Each number is 500 + 50 x the weight over its row's rms, rounded and kept within 0 to 999. Layers, rows and columns count from 0. Numbers have three digits each. The size before them is the row's rms in percent of the matrix's.

# up: layer 5 MLP up, 256x64, rms 0.132, rows 228-255, columns 0-63
# down: layer 5 MLP down (transposed), 256x64, rms 0.13, rows 228-255, columns 0-63
up228 111:421452539497467565549507577532457471520559450468547500491536536453446547471544464533462502614455511495554460607512424426531529483461386605431484507487529501579589469535488533428421518496530496
down228 113:419494531468485499510540530542471450432556559409554515496523475506455435550512463542472585461435483494527519527519420414494503469524512599409462544570458535533645475549511541519580510472551404
up229 089:529492551506429480426544475496492663535542464566427527472485462511456534566574424461524516510504465504433460543483475405576517482389543497409434502559496510545534425519559494534443534543519537
down229 078:562501465507452456513547559602587508516454582510576447540560563538567423496411580433479502523526512513543489532511527531383533535554489438591545531405566507467487490496490506489444481411504457
up230 101:459519469533487529481471575532444440455478486459451485545432466419422498452530571612536576506493571561549485511530464494536600431439441533511491502403489478435465527460487573413446418526547441
down230 096:499519501539529496539540427507439572536471614452513560489527422557610523543403389480539441563521498488448538461479550455458449556539479479463531555504515481635559420546530456508494487496489549
up231 103:500423533479536428590500509495503487605467511570481532550447546565545451551485440450459528570573502464615457466496421538468486562452442460517464589476483463549497608440554530410470530506498482
down231 095:572454519550550535470459498541488536528499588412522565464467416504584478447519400508535434448331559499458564572496519495482488474474552456392537498456530545524501481514448442528465481516510443
up232 092:592450426593438581467508523444589396558589459532474567532535548448517572479502512539530491583453542533583490522572496474503490437496522460529551461489519432495571529572509602485473503531523483
down232 109:545443516511438609482596424532548496497544478446504457510572503551523510553497496452442492449547525534540457485596553462653519530502475545551500549358485476463535482542582483478558539467501521
up233 090:447447503500461602454542507456474615515469490533399520533552403452487495418532540492415583372470482574525529468470461449522486529474455451472506454503588497561524562431485532569511495517556494
down233 111:505442517530536453552499476491591612541542492437476462501591474517439600480519603426466455432460464464456536509463542476459423464433445483547534527541490450527551491428559526521459408499524399
up234 083:604511551489471498516494551444457503512384493518485548530491496437453501493511490483543603585562494412435590528492464501548488536441448439429437383460554525400485510497484483522535550555443566
down234 086:470484495391533532465457435529529603603597448408453550508451533530494495472442539525583439522450474386554496470487563518473513455472494517537455547483386420505420538541513469479469489464489507
up235 095:512455590470493539508483566491558511534501396506439544478478466487454523451483540489396527396534489491521519562488507456565447560420452479519475496427563494537427510483634509514643551539488458
down235 082:580472507556576479537473474519553591470448489510494415551415435513594490612450590424433485458422484499530505534541509492511523559493440421529591541451533498519602493450512499511491485435512556
up236 124:482520455575445474527555565443448532523514464485516459499431508498510489488476448443509496615459516587534585365541455452577450481473412429438540501523545504585529419476468614485481524485529485
down236 134:518428451400545488571455456504553445516464538464508447417552643543534519497492471462559483512479500533517567474475431537552411564473543450547496583548485496554425493485403476546452425468541541
up237 107:473566516489514484449503493503525387471494533421509474473527484428429480453466540509487485462441561520487452486482450458542589591434353495489460454438545465475444484465536588629486474512414469
down237 097:520428574529458397514576589484518458394514523422540460464548521473546474585457520424581565440468443511444499501495525471404478537508488556397498442508496450508577501475476472557535464511503416
up238 112:578414524466511486526522582547517556516505483566503626495543546487542479541527534566511569596447520490533485485458406545490446570501495520510499507546493468470486514538491580558453571679509471
down238 110:502623505471542556554453507487462532549487528512385519413435499490475459486483468421561519537497425552560359510507489576524481505554463468544489571496426506445525564525432437593558510514505469
up239 079:488462501433401484470476500495467500549488508485546483503489491365549512553503502482474534554486425547417492424552589547497438450493521553531525490438599545464512366477503476428563544563431578
down239 082:530447478483578493480424594522471365491470469430420499502495549493435562453559544520445547454503421459432515551569476556570447525541557481514493394484412520544445471489541516486508468428527556
up240 108:475426448485439521520573518483510537470509456454433549599503411520502395546454588550485513573539539537498495498460555571508456581491411528525647547550568535475536553494510460505453499509566510
down240 095:467484502580578553417554437478551488478458555456431569510476555546564492403457465510499519474387546503498465484490493535441476336579569504505447521539476512464444515485536471598448510471483501
up241 086:627519482545456570395562551566518553496501477509582555532495475615514445436495428505468556524551545549474489537483418531615488501535519543502471538473533589512552462461457451462489466566461548
down241 085:552453442459482413508520544442545465598508467451464475509447478502463497456492485460486581465503465534443459522484519518404400535460453474536504435554405404556377467469588529436487530448527440
up242 110:482467484468547473577525529484505426532458365534489437418467434483401520500557505554432568506546474477601465473489453503462519584461482551431516517442458489529497578470392578550517525551440504
down242 107:455572434491417509457502405531494491499420445518470387432605543599483515453485451522468436517517457520476554539545493479501467505468519521516522580507539434477515448542552601560585410480445532
up243 107:534462507561459478513506565470579459513507376526517437456478480487498562458574446510479476430448440420569574525536399500461477462532404560487536507509612459498532508478494522374453478540565511
down243 110:490463515528579534486519454581509539487456555536472495429461443466405489487435400455502448544533447389484542497466439520461484517542523480551510573579587490561622498516441528464530444473604477
up244 094:575585581415505602469505463462466495477416489493556515522441457463449487515542553531379528517498527475507524485485456479573452492460492352547408467523490422558527512474509551519577465510512574
down244 082:534480515559425441500518550580607564526536592501479484537549463562560439539458490414525477442485491490520536537561499476459496560484454455544563496401594483437597482489457507473407461475508409
up245 130:471445387559561537540433478479473593492505392494529523539471504473623455478459455548517545555539528535458461414522465438540616502503502483542552456451506507524521518505424476399499511449587533
down245 106:434560506513438442534528527539490476562445482530521517410397456433604497517543523533583432524518519436467551504464546405575489524486475383388465523501536573507436484470579518501523529480456469
up246 082:485474465525541535501438472416494606500568517498507503543544511575479553488485421549495473517551537463568411449510497503393597435384504513492532476458406459540554512522540475569536431590436512
down246 085:432494564438594424453511445503484476560507501414501490554471542515509507444508506518592496567372538448517574521572520482510434553439498482378400515473487488495419541547496515424465473536546467
up247 112:554493468545468473465482529538490512433532509534569571451669559523533524513458509469543533421507548534482529508525553448538611455478524558410454513427572537499485424461512510455478380547519542
down247 115:538645515482537534484398469521453536462477441487504391514481504493437487515467495435450359415554458494494471453532501460466499501549516593491502473544552514436589585427511511488529448529547463
up248 089:520519501499569551530567431529493397438505453556543522558559490419492593440557579406528487493522489504501491449558579434556485493512453456402519514495507472546547603553517493611557560496478508
down248 073:524523512540459510487540513564613549575579521540458483534438481513575520487522470474536466451438594490552513536554591443438503529470490503505504516425633389479544568555466478454433482420503457
up249 111:454418494468470411469477494442361542589450541542506524523453528465523565496508465374549472509574488478468478406535484514461548535469451443486567462485611479551496430429501528550474495462538452
down249 123:556533453474449497570455490607439507491485569449435513514529485430439491513445534534409461465461542504497466481410577584535564431463468566500543553491431527594419517579515533521586459451468514
up250 086:481564502485572484478490476545397444600480569538496486489535457505477544530547521458464569476504533457539513449450487528550492468481451471546570492550567568587577464476453524383500662480538455
down250 087:500479409460496491462543396435528484577548487500469421467449531517553553497472511535469395506382598506446571465499581495460508627539547521532489494434476492489550475510601541450457487540490469
up251 094:561493548614428537406585514508511423490513439520485469520456438474527536457472484546496499444446450515495513515579423472546551534516482405475459491429529515442436377456457466512505539463379467
down251 105:528523530455482528484474500468534484582453395523517449592520406532508524413589495580587516513547577522450483493511465547571525436510484594489503467481433458460547495541634463523586561490512487
up252 120:507516462510485586480513423370570576415523538545437458417516549448544566475473549511483446502586498459468513519429499517555603473518540493436456481485558525540513448485499455447488600489482605
down252 124:566595428515459518447518456505487435549539396535530595569513481515466436604554396536482459489538519523441537466437510487490563473533578542570476526521438467513568435501492465465488534618507514
up253 114:523575471483535516485523431505490560499463424533442397564528529526572464471409456477563523503438504570544458375507497460548529687461500572493568556457535492493513519503517487541498494548516503
down253 087:575563503506365459479542497557507433467551455534573463399588559521492474581523493518553481442520469543491641461490518491488435480555475489476543478450518489458633427498473530502490457480474529
up254 118:506434503502466533546493571451439528541424488495516539467466552504441498423486512470468524626534562542522517515575424538430498468475444420539550471393536475554458447405432589449513548477434448
down254 118:522572361553533468534554491503530515536502448494472438498469474482464487578437431455432503530506635464527472483402542479506502479494512441595439574504478433443474536504424525498561406456520441
up255 101:526543505528508468568486463522456434563548558599414484503455494485626501560484501439500457480515503472465397583559453481492501514555460537503552479386481506611625492424485498488476468475547518
down255 097:523491444496520500453522495531479422513538648486496567478501488506480550474507443507501417528463541494448489530557511525419449502610565610528492608496502445529406488537515512472507464623479407